config.toml
n_layer = 25
d_model = 384
n_head = 4
n_kv_head = 4
head_dim = 96
d_mlp = 1536
vocab_size = 8192
activation = "squared_relu"
norm = "rmsnorm"
norm_place = "pre"
norm_eps = 1e-05
positions = "rope"
rope_base = 1240.0
rope_fraction = 0.5
qk_norm = true
attn_scale = 0.151
bias = "all"
tie_embeddings = false
parallel_block = false
extras = ["some layers without positions", "local attention windows", "shifted keys", "gated attention", "value embeddings", "hashed n-gram embeddings", "an embedding shortcut", "learned residual scales", "skips across layers", "capped logits"]
init = "uniform"
init_std_qkv = 0.0238
init_std_o = 0.0
init_std_up = 0.0238
init_std_down = 0.0
optimizer = "adamw"
lr = 0.00088
beta1 = 0.95
beta2 = 0.99
weight_decay = 0.11
lr_head = 0.00306
warmup_steps = 435
schedule = "wsd"
decay_fraction = 0.791
decay_shape = "linear"
final_lr_fraction = 0.1
batch_tokens = [16384, 32768, 49152]
seq_len = 2048
doc_mask = true
train_tokens = 379100000
steps = 12708
dataset = "wikipedia_en"
Each number is 128 + 32 x the weight over its row's rms, rounded and kept within 0 to 255. Layers, rows and columns count from 0. Numbers have three digits each. The size before them is the row's rms in percent of the matrix's.

# q: layer 4 attention query, 384x384, rms 0.0741, rows 70-95, columns 0-95
# k: layer 4 attention key, 384x384, rms 0.074, rows 70-95, columns 0-95
# v: layer 4 attention value, 384x384, rms 0.0665, rows 0-42, columns 0-95
# o: layer 4 attention output (transposed), 384x384, rms 0.0674, rows 0-42, columns 0-95
q70 113:099096164149090114100190111137141186144113123109174062102129079087102126155140203154128131126098128142147125145062103131137088136146132105106109107102147156161112145162120207125114157086064104050156042107073155123100135233095126101098119117093143100149123130176168124060097113125185138098
k70 117:090111116175067095051176112115168168163112168136124074042145104091098085144151189133114099172104091109077136094130124055134111127126119128140136134131151130127138140202088084164100144055164120092109103083105139131139048150057119150089100094134115113121083108151143143163124139159179123108
q71 114:109088099125158113148142128119104076170148128145192169059139130180125076105130054134144129151140077149142136156160093153113146117147114098076111167161114148085111127105104067153156166130146085131151139093122152160169134117159116124142103154179119156149175148081090090146103105125140173165
k71 112:125114125133158139168115109103119109152111119095159113121153112117163107160124119062121104169149147139147094168133102159173118146165083089137137078150114122147119143158068104188134137128121084127118152124172196124123123143152061135093107161169069112176150124146149083084055138149076113108
q72 083:124130197160090126138147098091099098117183100179166080207096120047111143191132182118150182172127134129154098210087108177148127123127161116138113104125184180087149133128105117126122122139112064149141086120098133144108109125079119069124141114129103144102154126169124157153180126123150147145
k72 086:105102128182101142125129125110147190130173167138111049125116185085075139125094143131159112157076070099125110146143136172129146111129148070107130130128135191110109108132111134104111168111100104147185069086144103084111147106117176077129118097101139137130136136136124148110147127130155092135
q73 100:131087150163117154126163142079121168137143110117097084172126102113117183153124169119142125110105180154160118134124147148162080123160176098189091143135148131149060034148120152115115102092125118080108079147172140111064086195117097151134150139066131100184139110187107183168154178129112103104
k73 113:070153174158099088069148131109152127155126210095086109153108068104150166098122160079158118085093135185108151122192141124117130128107189088139096152153130118076113085110084086119095160121143161104155089122116083115077051104132152155114128099059093130118185098113078147198169164112093124080
q74 091:081180181146122122131125119113110115076102135131140129146175115133150134164113160127094169116169118100081080187100134121155097110140111156045152170110132171137148183112120117119139085103136115161143147116084120135105170146112166120122077146121125116106113185145106114116149129034142112125
k74 103:065135100167092141113136132091128214066127126204132095119181157082097157160144154088137112137161086084127114125122179149089133110124113117105129153153145155154145120086149192097143089065077107143120119112180093156099149142055165109075030126107174121104076098176116134114106105114124131201
q75 091:148077157176100127108075127108167191166141089117113109148070131079123178087133167132159147161068118133145135077207145153154131170130148071226109103104122078142112085146130129171135109130146102115173102142163153084076062126136028124125144120103154155169136136144085134147160154146133141173
k75 105:112161155146106100087155119126129087138108102084081159146103120139179150072166135142122106151064149138081163099164109116135141083131149087159129087090157122108086135134126041127083132131144166156165125135130150116101086099139150156177155120094124148099132114170109110133135143117192112091
q76 118:060170164165073066057056114099119192114172081143136168151130135121128166104145088108135171185113144207063220104183139155143209179107050166105123079093185112089158172186160120143141138133129139163123146114077155120099160105064137128089118127074130133120083120139184167070136175149132155189
k76 121:074127081149128112069087148139136175139191034109147173142129178151138165099133070215171125161131140100085204119110148080100172123062069124097178155052096110004129167164172147163170164123108120140150103140111207086109163081141189143146137123103117140145111168139113114077134171102170125110
q77 100:149116121084134158124102142135153111109172129111106075163114105127082191165131206119142089106124169145122071115147114130181093136128138113171115145144130120140114072105147138078099063104123174115131148155126106107109118155172127142117130119121109120112110108147083197172135152140116123134
k77 110:092169173110094078124163105138107092113106206160147116143122061109132164147166148106101194136108135138144113118180175099118143113131169078149085136166129125104122051122144105060115084103117212110158143137104077152146114160117099110083104121105134128125150103138112205143136112116137156150
q78 114:179091082114111155137150137156171115223131096089075133181044116156113127148128160133140087135100173118152166093136099120118136145156166052192108086157148190147113095078139141125147110154106171102067154129117140116118126155109125125115169105153113103134077093125160167112194181132114116122
k78 115:143103141107097102078129092142157073189136178097128096152098095157114145158110058078086147085095162180159169162128089173095142170128174126151126190164077145129117114118087117142144126154096141108121122107071106124115071146170149141175175102128101082132211111123150200123156145126122118109
q79 126:073136128177147090109201100039116170026167062170127183092221081101161078091137138186101135133134065132107097140119121133100118114122115066108123127141095100097106127184107102168119094043117090103134082130137134110112133185123123138144082121157129090116096156098117088119080156145146172094
k79 118:087138120201189105074102122064132153101136086207078147077163122088148177125120188085134105155171076124084081130171166099112111124099169064070080053123105120094158141111118070136126085069122092112130108147165143108124115105089150202113081166118109090120095156098128101118069154120098192121
q80 119:199086101043152117090114136234119112134152165105138098162106111113105110199152131155068155122105121119133158130120117165142129089174124156124113094126170172187136104067167183113092157136134165109089134112078149117114140119070143138134182101107108112114112099122123117132095129170139130063
k80 126:173028120131110101127145118165156136192145149118141100177059076169119090106074111123111167102164115137164126192111108126131107135176088133125106133133092119189132080133101141143112137117137119050122122139050162205154141112132089145086151108200145123133144115092109203166172090127149117178
q81 099:149183112078113147172137117088090066087115136157118158103199110124118149095107099189133149101166140161127106142116166114099078139167149178117124139150138145116187117094106145137152108181129170151125150107209143191158111105141071104162120156072057124155129076112080193199144128095084054113
k81 091:141115092088164209255140179154105094053086188136145147115190088108102129113127106152117104088209112159154089172159143166078118130084173141144101108144094180161150100105150171116109162150119124127093137086186125134128146142154118066136118187116098133161119085126161119124108119151055108129
q82 113:142085167145136104148131086089078130118135064141108134136097127067150094156132153114153124142127140172159117202133139206127142125175195083154102130113161164176170099149108159136131135158117094158130117119158144152096113119114082124136106169139172116153150192149077051126117094086116138159
k82 110:177070167149121128154101087087128134167148080140077146130121145082124146127076139086137104103142138180108089145165075197153132107190184157121147109125141122187144099138085148143107161143121105137126092113165119100094132124162120102162152066119130091140130140090100054109136129165120085112
q83 104:095134126159152107168152098151130145093059116116143171090187148145143067098124145161122162164171090147133156148104110119127129134135088134044176137143126193090181152137087090122157144151121117169083135062079179129138181095134130161161074157132156104148152184086140035080052083120064160168
k83 109:115105092166110151147123117143168136107077071185096091124138120164123073136141175170162102160154108157126089109103138106154091170177068142083155063116156127194155167135148116173083137155148093126100174113158162123088090136146095155090093144169181090136080099115147027065120131127125136135
q84 113:122094137134057112102127108040133179178149094113134125139149120147139129168126117080150111097164138097177129067076145092133152138177159095164137115139147119197137077134105136122124135115119152104107089145190117180108111175109096096121153101081141105126128051169124176123165158181123111104
k84 082:076116134108077105110157149143142117126112209110144123123130132089108121143132106112120165060145131133164162126154115119087123133045158122127098196180110157071152078129146200099113116086118166100107093092132100073092126126147149114123129141074063134110164152146129145117142138158083104093
q85 108:147101062163149137131183133081116123143145079192118130081161119127110107098174142135165119123076120153154095113135133048133176157168128111173110094173131137065092112175112153187118160105140130078108114146173131106150130122142068084142153088122145085177138088097101172138124174144119159082
k85 118:126117148117161133172110171167122091139112123102081144082165136174137096150163162073097117105125128170114111182127104118144133160108141100131156168094143126106141145167112102146103133128147057113108088073125173050144121100150083152154167144145103077128182125045132108118034144137072175022
q86 085:192124083109199142154134204160154112142098111143102145111046171138064144130147094161144083120106134137129150079222124128155123129110146105168164104110099107106062126121150119115100103139115097124139135157153110014164071081170083183149127101188134169160130081090093121143095132126170133137
k86 085:159152140108171121121099106143112058140099068073113191114084125172168122125139109154098100124106187126141103143134087117168147136179158104135163096092145091190095181117111048121102153180153107131136175209111147111167134111114095127149196112177115156102119108078135152168138115100163143103
q87 108:170084095110146112119133122162118054153093141083152162075161143173140117115107045163107141183116099133118162170139093155171120137154063079107145104097140144112126146086116124176139136135103146150159135126118140122124173102086124147140121097158166095079077131060112084061049065094125182164
k87 116:196085102132159151126117093134134132159096102094157099078170144153152119152114130097117136196166139115168127201093059151160150165152125085135144156097145126207139131133091120158151112128096096094087165123130133108161166139141141191092158143186128107115077136091177128062103119113126141168
q88 115:127169158093145160116124156136125121073122090166110123144112120094099154139106159148105090113111178114100126181179125107119125152160110147136118118116164154119126169136144166159081078134082147141138111181046133094128125189112129048143117101138112117154076090163112129116139156115176075098
k88 125:108128104136074093086118107113135144072136064143087148122157108096138157169115109113098108155109136091110123130155136095071145134168162126104133108103146088149171148125133108119141128147094136126137135180103143149161139155073155085080113122132093116147067102144139200120145144133138104172
q89 105:095138149170114132145110123122165188121148137073116152125185124168151152132143144092138127120151120116129138136125168102119135124101075094114169123105094112120144090140097105149163143156150186137118151104132147158118145104167137152076128129064152106138159107133115185109132143116060204187
k89 107:073192118132111098135133163163130087110126162128169126162168097158166144105192155144158167119108167102115186109123161107147150118059112152129130174151137099099168084147136120128154093118170192129122134061120139116110127100168152186103081128086142115155122120162088143090136148086172176108
q90 097:136128094080170144137114184164212113158115134130132206132105120130143114050150135181161106152132151131128162074200135120145179100074096106105155125150133069071079156154155126105155147135099154128124142113102136126154157125170127178154127162159137142141112096069200118097133135126151132130
k90 092:146167166113131100073121106111128100185101086138147195111142090147142155131161097186108118150151100148103169124112111095128146140117112143131183131114079087102092129123209046177164138130138108141104180163123158163151125125137091188134153151142147122128128097080157150149145108157165159123
q91 122:104084097096150188157107147162197112196147144143142111147054108126044090132158195109121115155160118147104115101162158097142103110117129155108139140192123104146120135109115110079102128135102113108094176083118133080144136132153093107128133144128083174144127135170154172115148138137147085142
k91 139:088127116094092147090134120138156098171152187131169088147094088156045137160165162137105122164093117128085141053121105105125111130099065114119175164124120123091089193155142126112112125124156138137122124076136147075104153132102083116099099126127102119133140116163118170120127167124166110166
q92 111:086126125170121163076096125101213170171130099148127150118100113140102145139133145107082065111117119130055080089188121085133111135100098164129179106101070089143073145189139094144120104065135113093158147141127111068092121134112155125141091085152095188131077087135119186107108190150181111132
k92 110:062179089135137130018133126136137116132141099118146146092087168121106190132152135136123114168073151089063161096157137103091122125114102097110152136099147122095130206163150100120136076128142121154149129150122143118115193103061168136124089120137090186089085152175126150130093195063170156141
q93 106:173108147126088114140140132153125100184133098104090130111131122110127143161132125129150091134103155138181114166082108121127085111131151103124161105107128122165147088099139148105163204166120184132135119152084129120130068089124131119129149141119094128129108086099129139152108071191111157172
k93 118:175109155126133138157132118130143116148092133078139133131160121121140117089099095161108177103106181149196125123150130156162143153114182140195117133151135162170132052144134097140143185190113133109122131108105127144146097148196109136145187116132113140154088128120142116124169107160128092124
q94 107:188064159126111109109126099076114077172147071118173136076090141095097147174059123126086077126104144160134107134100043110136100113177166138148110159100170096134182121144141119138146112134102132151133149193134105087121110127116178101129113127140081141142051163152125126132084107179154132150
k94 097:136076113120124175145137097126097145133079148103162118090118176037079158172068137101098185135133127144163073095138120136091108125142163084179089159120119168192136112158154169110109162125114129160139106168162102083105166130102154053085169107119100143103075190154149115080090094183098119165
q95 114:080150137101099139114109106076099149123146107171138108111130114114101097164144160127095067082099081125106132085152151089094134097134125131137140054143124137141142159145146089137105086050161111097101135143125147079138170156140206117114101101139115149121104084174138128128147255125144129143
k95 119:055140114109122081079084131113144150084176150153143118085111209132070130172145110108172108100133131093105152067141133098101115133074078143122107095167135138042197198173085131118143105085134120171173058125123151096141148133165161165187068098119116121131118149165082103120086164113134122113
v0 082:099127121115140174168151093165113085151105139133046114106161117145119130175125135119094204145099151164141097075129105136137087197098127075150134126108058129129103095120093132163066133149138136154110095083119129073107136099095170123091129149116131079066158086148159195117112146141150105134
o0 087:179095138162123086118092118090181155168108097100101084105076082146078165154149072160123117091105094135111088145124132086127135161091131162116125063166161096106134087109120187092106123074169117121131155202160161127132157074102060109125141109085155134172127096147103131120137138166126106139
v1 099:163160096133129111130184146109091103117122139101136152145091128155151138093114133156079086111102150119114132171100129107165132131155146144096150096120130142110140170120177119103149086126135140108162152113170091166129132161152097168184132128056057171182102129114146107208146177125131101149
o1 098:084144156065119143145140106091080130110105100162194149143185119129155084127095100103179080135098178117103124156158154105163149123152125113135181161142161177129072145161137067129112123104150095110114115149114094136134073108151198105097120129198174112091098119142180165140130138124113171063
v2 094:147121099157162144159154169131157128063157143139130153115142144118208138066129109212141102144137124098104139192057144111139109129150102174131127102099162110151128169195141101075167121122113143117073105088193160200129115092140111121119132121121123180111078163052146076140120082070141103161
o2 095:136131124140148127133088148098134193134164133122176164141142210132079149105111116085136133193146132062130138135134124158128126149110147134125102128116107129098134171096095148137199204153134094117177143124106098143175102184100192155134093101194126107093133157092139136160115093099148162111
v3 098:079129117108162161151084141126129171145138151149174098106124102113116101181175111114172138127150107143154171156151096144110146108119044155179139123084145154079133120119149122085155059109095100125100081118132161161142172181119120108107117205181174141143120175041095109076127082107111120116
o3 101:134114125151119147097111165151104156096125114134156175120139160087123132086141203117154149128173123156159101144105106160119116126132107157119120103070174104105129152137135162136160159188134130104126127088153123188178122126171144178087117161109160138123130064144144162107141111170108190178
v4 093:072207100126131106089121119149084147111133117112112159146078122117144125150179086094039119056108197158127144169126114162071131138158125155160144156175090153099090141106181143133111048174117086128141194135142104115125173101156111146189144102116105165072182149093088056114104163108140119111
o4 092:188084158092131127128090174086083112162092084101151179071134107149144095117127128151169078156136113099125100099095146113128108084136136116119127140155144093110124128167150096140125099085163152194135090125167180166132082107104173151180103148089075128176103096099160145090098055138118084157
v5 092:132111150108108074109177118150122078160151114081056146115067139165126136096115133134093111142094179160133132103126113098142114158127185112084124164161111164111135119121129124171077173171154139145119140129160101110118150080148127103142145088094086134109090087178132184166150188064138141111
o5 091:155101131132089129179097146054103141125088167117085080114126116160129135181086062131106095098094108120098134118149192149128138132110161096127164130186063100166121135178161087143091102051114135178156112156086127067097119073104147101162106111125141128151126143105169128120104118131163074097
v6 094:136107130132096180152122113108145105210093178146100096144142096146095173142115123075133120152111115175120096102162115163139129190111151124134130107081102165074111130057190170159075137097172100115133111089128107053137086208113147143119134137133112077125171079170092150154169146216111114143
o6 101:106134087112134116149148134148118134121074072130099090099140070138130155151157120154102100091090153163125115135155145114118122149113073113154159085084124194130124074180121120095096119090144118092107138190148142141129122133124090120034181178081172120102092111170117142125133168128141168073
v7 097:168107169153097133139052133110095198163119180166158125145177097095107156168128150120166125135106064157120151162191145167156144079145047128163123132083157129102095141113120126142137128144145146136111167077086133152102058194093167135090096113133171125117123145090121081120121059199087095139
o7 097:100109095100144136144190092188118080077164188130118098138140154106110157099126152168098120159149141136119172146077131153114083137128109134143134098047135161119182180130121155073119130202131153091100107103131143158108130156107142164091179197152126102095146132193101162148121147071138207115
v8 090:144090144163179159132142164129196149084163099151163139109128102135204124073134149162215115119163068093107170156111120105154140070124070129137145144124154093185132102229089139130156141125124163109144097101106195182137140119134112102056102167147179157151044148046168088071119052063096108117
o8 095:075160126112139103176155118163084112127179166129136182144095221085094108092122148106146204143152150118130111122152080201155145155141168150119109128126151099144151151072110131108201183172130132114133174107120090140154137143140143170175099125166137151095175190137064093143159098059161180176
v9 082:127135088135155102092120163148125139038173100112158170106079194116165065085130118173129123085178128065122139174071133084118108080144096137127128114134171075153132138184073116119147098144099151097133107172136145180169167094150066116171141153149124181165093187079153091115087117063127161126
o9 090:142135163140162146126115133102158140149145153139199172150153172086131095111089141066177130162150137095164127113138090123147156114120185140109097166170131077146104174065145103166192155170124101160168119059134123123158095144155176137161056113191101115127142123077141116119129064127131091163
v10 102:117092132127121183155093130115158125100139141146163123158255145121047161113070137146125165141106099136136120118123129142148135106109117147159136135112108125092101136089179180133135060152131142157096181068147146140081137155152146098115114139127163068095123132134117163121149126198133138143
o10 103:094172152101065110117127135154081096110143111119116144144162128160121109131205113107101112151154118156103182133093156146085156171121086117109126091059119151077154110092066118035129135132136122119109140131099131209127159185108117196107150121127162113107170162167124111132142169107137229129
v11 099:102134143122160189144115134138152122078127140134165129158219152132129123076062089097147098141122124108108140132111120167108131095109097137132150159067105103094079135126182168174100101157134162158141175111099139116112132223166126116123130164113161116065066123136126156086147126161139130147
o11 098:114145146081117080197127149127092093146147106145126128129152134161102101106193133101114149146143135139124165099151137153124175183146128118113158087138141166130143113065089127031168147107151072115108135111097123160136137145110107151143103120114152141120184188147109058139152127071161152136
v12 096:159167139100145165168103173126106142107151127109160133158125163112109111101119137186123108127177120153115160181113144167111151109125080184122111073087182102077142164132137145110211036153126146113081137132152140162138094150120118123123131210116128165124131155101133074172129082139131068141
o12 100:121147132154161151120134126135146173127147187159184154125154127121123114098125178055152097151157133104134189138098097142121121141149126135108117172078120187095157192107125110108144197218147109081104108113130106210117100186155131162076148134151123098079113134133153150142101115110167186171
v13 096:156135112171133118142097142096109156119108158171149159108194075105132100106153094080129061150160099099139145141111153167115088109114091124136142177086170092137115139095102140074150131110058130105123112106111165148154146131182085136091097141218132146105136140070109159105120061171152134153
o13 099:063161137076133087122155128127115128114132130132159122135168155130123131083129109046148159142129111136155170119109089108129116158164140150117095088101127140093157091092185132146166168181060109142159111122135088143146149173132141159073110120141099105122182095114090135118074138139148115104
v14 085:050145165100115179135141112122153112199111159161095113149189108182084133150128143115105132143156118138158120114160150104097085154091050080146128119099116153081076128131079113157137137123137127129140133139069104050095107172069177105107114119186141114124128097119100213159175147157106078086
o14 089:161096084166161080090126137170125188145133155142071063145113078083159122117165137139076134114114148153101111143144124106154153129142136155166211089108193134149121089126129172133113099115171135098125107153114151123148155121144095112107132153070159141152070049204104140114123157134094147164
v15 106:031144155109157150142111142134181165128155130162164054129189102126081117149128139146145141123167118132117189121101128115079151110102094129180135173133110081125099122150103127150159131091101128126118125160114157124110177144091156099075108179196170145130150182076108152054129103121114102101
o15 103:167117142165174135064096173176149203152147128144093144143067161095154110097152205139136222116149129121156110123146077161128131139138140149109122136081200152090149156129110187117176166189120153128120147110156191179165172160166065178164125130115140146117097094130105128096133107083152125235
v16 101:143120159106101162140142129123143126194141135097095121148135093136136141147113121154211133157102126139133166096205173094155168169132076107111116085086140167091120125159086061106172162121097133106086071111116156115145040141073167108126140133034140115169075102143180092206148142086109066091
o16 101:093132098159147137123142145148175173128159149155083087156116149135110177142083186191090192093148118130108101180128100172132148135083131147136150141086155147172160145151104180119120153119166142061124136177095117117103139153126101082094199150135161171084131139177100140147170161106159166123
v17 093:118135131115116086113103128098132146164119133128133143202167110116077117151166130097111144149151148149141141138101132069104107124097135135122119120127133181121117169104103125133175132118086083124151170197146087091125094122099156139182120110174119127163184143143091131216156144196146082078
o17 092:133153106160123169038106139148164182158107123144139085124164121134200134137125151156098104110117138127139102118103123118137105096127107116152163148093154150118119104149162105169117073137111201114115088125101145136106133203132117109080156150121055078099082047156146181108080150159110128113
v18 091:131053128173140077093135107064163168129093139188113113136142081111084164110162160108111102118141152113150138085085122172079124133091178147193168155176090077156176135120146165143079133129146137110124150124174145157108210070153063131110104112161117110147181116101112140104161117138122141157
o18 091:101151148079099116100159167161094090125094127101120175060138113105128102095134088091131134144122086132150104094155102076074122146121111078081084139088129149138110092112176067130127125137078083200147158155175116088139176157108164180145108154125120117134088125063081130107088084116131104125
v19 094:108125148170070171145122109083164118191091170138066099140155105133107178165114152082105113147098116206152097106151116173133124200127151144136119094094122188088115135076127166133089169097148106095094103086129077092091060173091187141119134071122123057139159065166126160155164151218133087127
o19 102:124124107079112103111160114150110112129089097129107097126111102136122189151138123168095108102090130098089141137120149116096118147127074130149138078077105167120151081164113133117092105101124138110124119206128143133115123160102093114034201182106153130113106084170096147143094185129116159087
v20 096:131145157076130170184036117149091115129072141103130127139124139127119111109125147076101147104105117082126110084107108156111103115127132044099173106094113179156100094035137134165089141146192174176155081103074165051142132147154096151112109111110159095140151107170119141109112149155135158172
o20 095:085098136125073076173176098108111071097153119162109063122093047164130141165133102111160147152092104159165094123124085106145085207093132130151142106202134117129094114130142157094121111092136101135110181113157101109105141081105148051201124094099130133185117194147141150103148120138094094077
v21 106:133122100120149154156071150140111137105112100175193119145199129083083150094113082119128130143136136126127157168109118184110161120132135184185153176113117098112128107110182167127132013131149124163110173082147150166121172125172093116087121168114153099075154165111112089086141104163134158160
o21 110:128152136112142137146110156132114133108149109122157191111170123159127093102183124082128103165160108147146162114099141133079089153144054099095092112090107144057132114095118112077153167152126110132142128101148138203142130181109168213126108102137133135082151154087128120121133092124160177149
v22 087:110106118132072165152200127143181043208104109105052113132134105138134168185127148131134134162069153168128119070146150137138142223120216148109128148147092153124144118083143130090093169086122127110098067092189105110102101094100200114143148110099121067139150048188130176151138174138142125133
o22 093:117115118168105108110100132085150192111085093112062116098104077167133209152108097157090129095082116133079097144133137107095128136092097133122109098120079157103117083194096151152089118032141144130131151234107112099100138157107089101067174107109128144132121123124121118155134171141153106090
v23 102:143118110127158126111114121162163134051102083147136148115160167131109131096088161098104166071119132101138055095089067142105111107117182084180133148154121073179115091153117197186083123150170125176168129152099149106123168090158092114053132104141192102122120146124131108037103089105125187126
o23 103:157142134139134116153107107143159083153127105094092141090055102125091116148172094101109118137133086147129125101115140107090124124118119150109078132193101057138143114048132140094138147117116145158126195118171150150135153111101113156188089102092079171146150189095109124142140092138156074176
v24 086:136134194079102145150104114133090125140092186138103106171207129146056133130115140075059103174104132160146080143122139176106119153093124105122111116036140176087065115078142139131116148106168146133107154112113078073119034182119136151100136086149103090121154090165118192211145140232122087151
o24 089:157115069173148122110092124122177178154128128125137062128144073132150135172138112143085079142075134136103158116125149107126104145122106126142213098100126187127147120132153140118098099108134132103136084134125129105113120125093165081075160139080141123130101079156155156134107159126094175071
v25 090:116100101110110120116126147129116128125148118058141121088033095120166089123138109172190139129123144147128163173165142145144141142174082155093094133163130108124169125167136067118175122121061132108068103145162142229122173101104109125163138173116118209109083140101127075172113117102115151101
o25 091:118125181113094128150166141083084103130119127120153133146124206149095177123058191116143138102167132114119141125140124145120129127125192157078061149092109125122097190133122178157145181110124114151136135125100135144141105144131157142103127104160188126132153143112176123108147131120183142158
v26 089:102146131164086164139119116101119166190110177164082151178199103158089162154133147064109143156131128159143102115164116130143124145131095103120090116073104167111106128109119138168134118104142100133185180117085078066107064175114165143111123081148134084094160115156114167161154121247127084096
o26 091:135127099088152126116153077165152103177123118133123087153110097127138155146160146164082116105131131136103136143086171119114117137131109146178187052098155162131147078101128147075098083100150153085101078159139140157093124147107098112068187172099123117099127056194093163180117185149110165076
v27 101:111097091148135095072159138090192131156120112107099136115074071162203124099175131135119093135128149157130137170113110084149106153128121189112116118178102084135143165181139078097127132130104095078120179168146097175101157143104152169163138141193066201124116124095104130204162127109096081074
o27 103:124130128117132160132155143145104151194074112142169172081143173098129142080110135170143120094150151128110080135153155115169136083139179138158124132079166142150050124148168147161142101095158149145163104143122131121120091163119123156072115147135143090102074054113145157129129105125140125106
v28 098:090164089122163137112140137147136112111117097088114160094083103171187071072127084079118093116109160089130131100066093096088130135126168083122139146177075115161137131143139125156101107134129153154160112114082134121158172101225084127108123125132124134130116113154103168094103149121147202151
o28 099:104130163112106073187143127081126092148113104126128134112111101156134127138136117055148147114135092113149103096119117103159136164133182134110106088216086058160084072097162155141149146044105103161151148141136127123114126088089121122197089059081119144165184150120126104094158105139135029106
v29 098:202075156163118126122058145081155174122122141151186139118153062109146147101124118144204074143139052142095150151144146147130139124143101126135132126110164092161143136143153105084141141126140130111099124097099173187131087115135105154061105140116137145162146131097135070147114079160114144136
o29 100:049161090096137128136196124182105123075150192155125102129153149144118148083101139109114144147133137118146146174097099128124070147114123127133081130089073172132160150112137163138147205190106135117165134112146108133112144210111171154069151119167129119071152160116100163137134121076160161065
v30 102:141145077154128147132197154117178084150136110144097146081063102140194099066133131144146058156125126113111136146079132126130133187125160195097155130134151094167167159136184138049154118104122131093076052113153126180175118132134109144116131176173077159119079095131127180169160127106167118127
o30 102:092151144101128121142129141086117183156097118136170160104157143118133144108148119063131118133120137114124120141162129123175149150151139154121082078106097184103090091134114129169164163095132091131163128170130055140138110174137115149068133120136150113104162095099119078154094141144150150090
v31 095:154133189156118128119115134143138199134168142164168121162193108087110196158140182116181100133139083144104156113129155112152145088137117133180115133089180122139080145162096131138168138089138097097127159129101163147120084134108183107112088106136145139140127164088130068086124057142103098066
o31 098:110140088142192173130120136196132139083197173150109151164100153112161117098132163179112184195144144127104169143109093164111109151141090122141136148078134171111201152130095119115158159183134183105111115097119146141123121164136109169116177180174079143100135159146084147166140133015152172153
v32 082:114142162110121170140095105116173135134132156149093136183218130131065186160080189108110181117113127167114084102154134129142166149107107120180075095093093087116099146142122135163108139113209118138130167091103120107110077127082168136103109097090168051113131118152116089134130120192130099120
o32 081:175111098165167171079096103193181152134149147114105089142102097126101128148152139190071089164162113115083162168075174115121119112107094131139169128096135181148165123108062132063076154143146150097123127121169188164086138126112108154096184187150120150086130145182118171175143162084116187142
v33 099:106117131137134156120030112098104163104104145132130122109200113114123103135135068085110126132123109170148141149137143138119078117125041110152106135086109098081084130149112099132110096172073126122088168117142154123075110148118149121092133125189119164064144167100093151126129092196146096156
o33 099:173110127136135088101117146162177119150147105118162112122146185141029145129140128155124118098192119110131144119099137112105132119137147168133103085071154088133146141083148213099146142181130130139144095131114190162159135184084103178122127128095158092135140112151126133116109142142146152149
v34 090:099144104151110155144114091133125124180081161090087138153181125160075152178101119083106134143085129161161079118188143107177093142138099108097101075095126194072120113099110092127134143098072154115144129137112106063086083166110163132124158123110134103143080072167136198158134174177132116147
o34 093:111138134086073097119157067140113061122112076134117070140144109139138171159127115185113115077131125123089148155088157106125168126125155164152198083131153121124118090113120157116073072096141144104101103179093132149124137126130100089059165120097140124139149078222145117149153210195087155069
v35 110:129093148112121125109080102117123136099127142138151096132206125117098122122121100052099148149151155146112117143138121189099149132108120113167129112103072114112122089104196158167018119154178083159148245101091111108090139148126116141140135133135134066086223129195120097098126141215108134132
o35 110:193137118146154111141118153152131104117072082096081153084132094171099108125161115156140090110118145149155124113135167071095125125129080112103111134148152121127118115127129108066121073130136143125147118103176184156135120074138112176096086105078123132097130138061136142114139109139119123170
v36 091:121140104119095143139173146158141079162091135093085153086106088144139143133091110151163137136110091141145138099167130116133109180143114100076122136104139152101113088121089107149143151106056157143097045132124127097118146140114163104125122170153144172145034081127171169117128123067145110145
o36 095:085123145127125089156148099082120124148125102129099069141104125141149204129083133107115165092101104132099129156132093137153173153104172185138151071168094103134118120138112191131128134071139137135129153211069097147122146112146097082105145088109161144160154098172121101160167173137132098088
v37 094:110090147123155175112130155122199153110172113144170103137196132131154139117110143140207120131128106103111181118105114107145192079130098165180109169123142072145123112205156142144159070114138114129127168095099164216122134125149141099085112150130148116110078157074140085090130072152095142103
o37 100:119169126145138160161117159166115132114180155115125196145120195126106092101151175134098168172188132127107136134124145184115126157144130123107100110083123130132146163095066154072179176119136140115114137097112155173115138158110125198144121141172148157068196185128111101144169130032193165180
v38 102:145150081162119097109204159111170086131145123094086150113053122145182101071122078150145109141115125124102122099113098071111119186135160168068107126176095105166182179126127100113124147138069129061111086181155128143165157118175145157157124130118104172140090092139098125148114147089165118100
o38 103:088180174058103132155138139100081133162115081175107150116142143141134167131104125077130175094116136100113123148147140163154165127112157123137115115130106156134099095107134098150158143083136111174149139152115087102089113160100080132128139114164114110104155152106140138149110121109188110069
v39 102:105175161133103070120111116086056134133140109136086138209088201117117127178148105156115128152148177170129134126159195133118097157103123141097102120139158164095133154117114082094112191138086134097122117170143072112126106099103118112182151068111087133146181113116137133171177168109146083121
o39 103:171110110132129162026118145127146188128122158144100087138169152129099149144103126154078096092097129079110120166128140141109122063148108131132184193111115164142147156159134109211113084164116120124130108142134122054117110141127148085103147156149106087140055088091139125136041124178104111106
v40 092:097097164114113121107098102075161155056123111150104101157206160150102098110099132116065140112199114154140085085131128177086127141075106098142081105103098067147144114124117146164089154129149093135124168124115125122092148135082096148104123124184157115130171131106146090141156115206114112125
o40 089:177140126137132076063160126205146117133122155093104101090108121124074131120139142100097119121124129063160142181125133053124134107140096147109097146122138138175118130099133144105122123165076147137149146113181170160119117112105106185067099144115139085109124086082126167139077148127091128181
v41 085:128077076120196133093130156134144120077097080111167153099069080137203104095172108094147078100183116084129137181071088114119118120164106139090142167160133121152136082150112124119114094134109130139128158161064147167123190116144053121143140166173105213112121157092101136155120103098103128096
o41 090:077119144098108120204163136120050092157140134142189163094140127108163099082126150103192135135144133159169102095164115136169109151122215144127105116153139086155043130123190150158166103093148110153153124075126110142152109136148175157140059115143124102146107108095155132081141084119103101121
v42 101:088155182106133108139072110137103156098117129165107141179208167143105108150124115053073174151118151115156101086136147160078146074080131078135080143118114157128104090105133137165090117118154153176155171137072117090096128122124098099139118094114153072114173108144116154082146148206147136150
o42 103:169105105151106088102105104145132094127137143091073069145128094154116108171162121140070112143133092120126110120100134120112117113170117115094189118170124099156142125092128141116113075098106118144112114068137163093118156060105138103166112128076094146194158133137134111105108134154101103130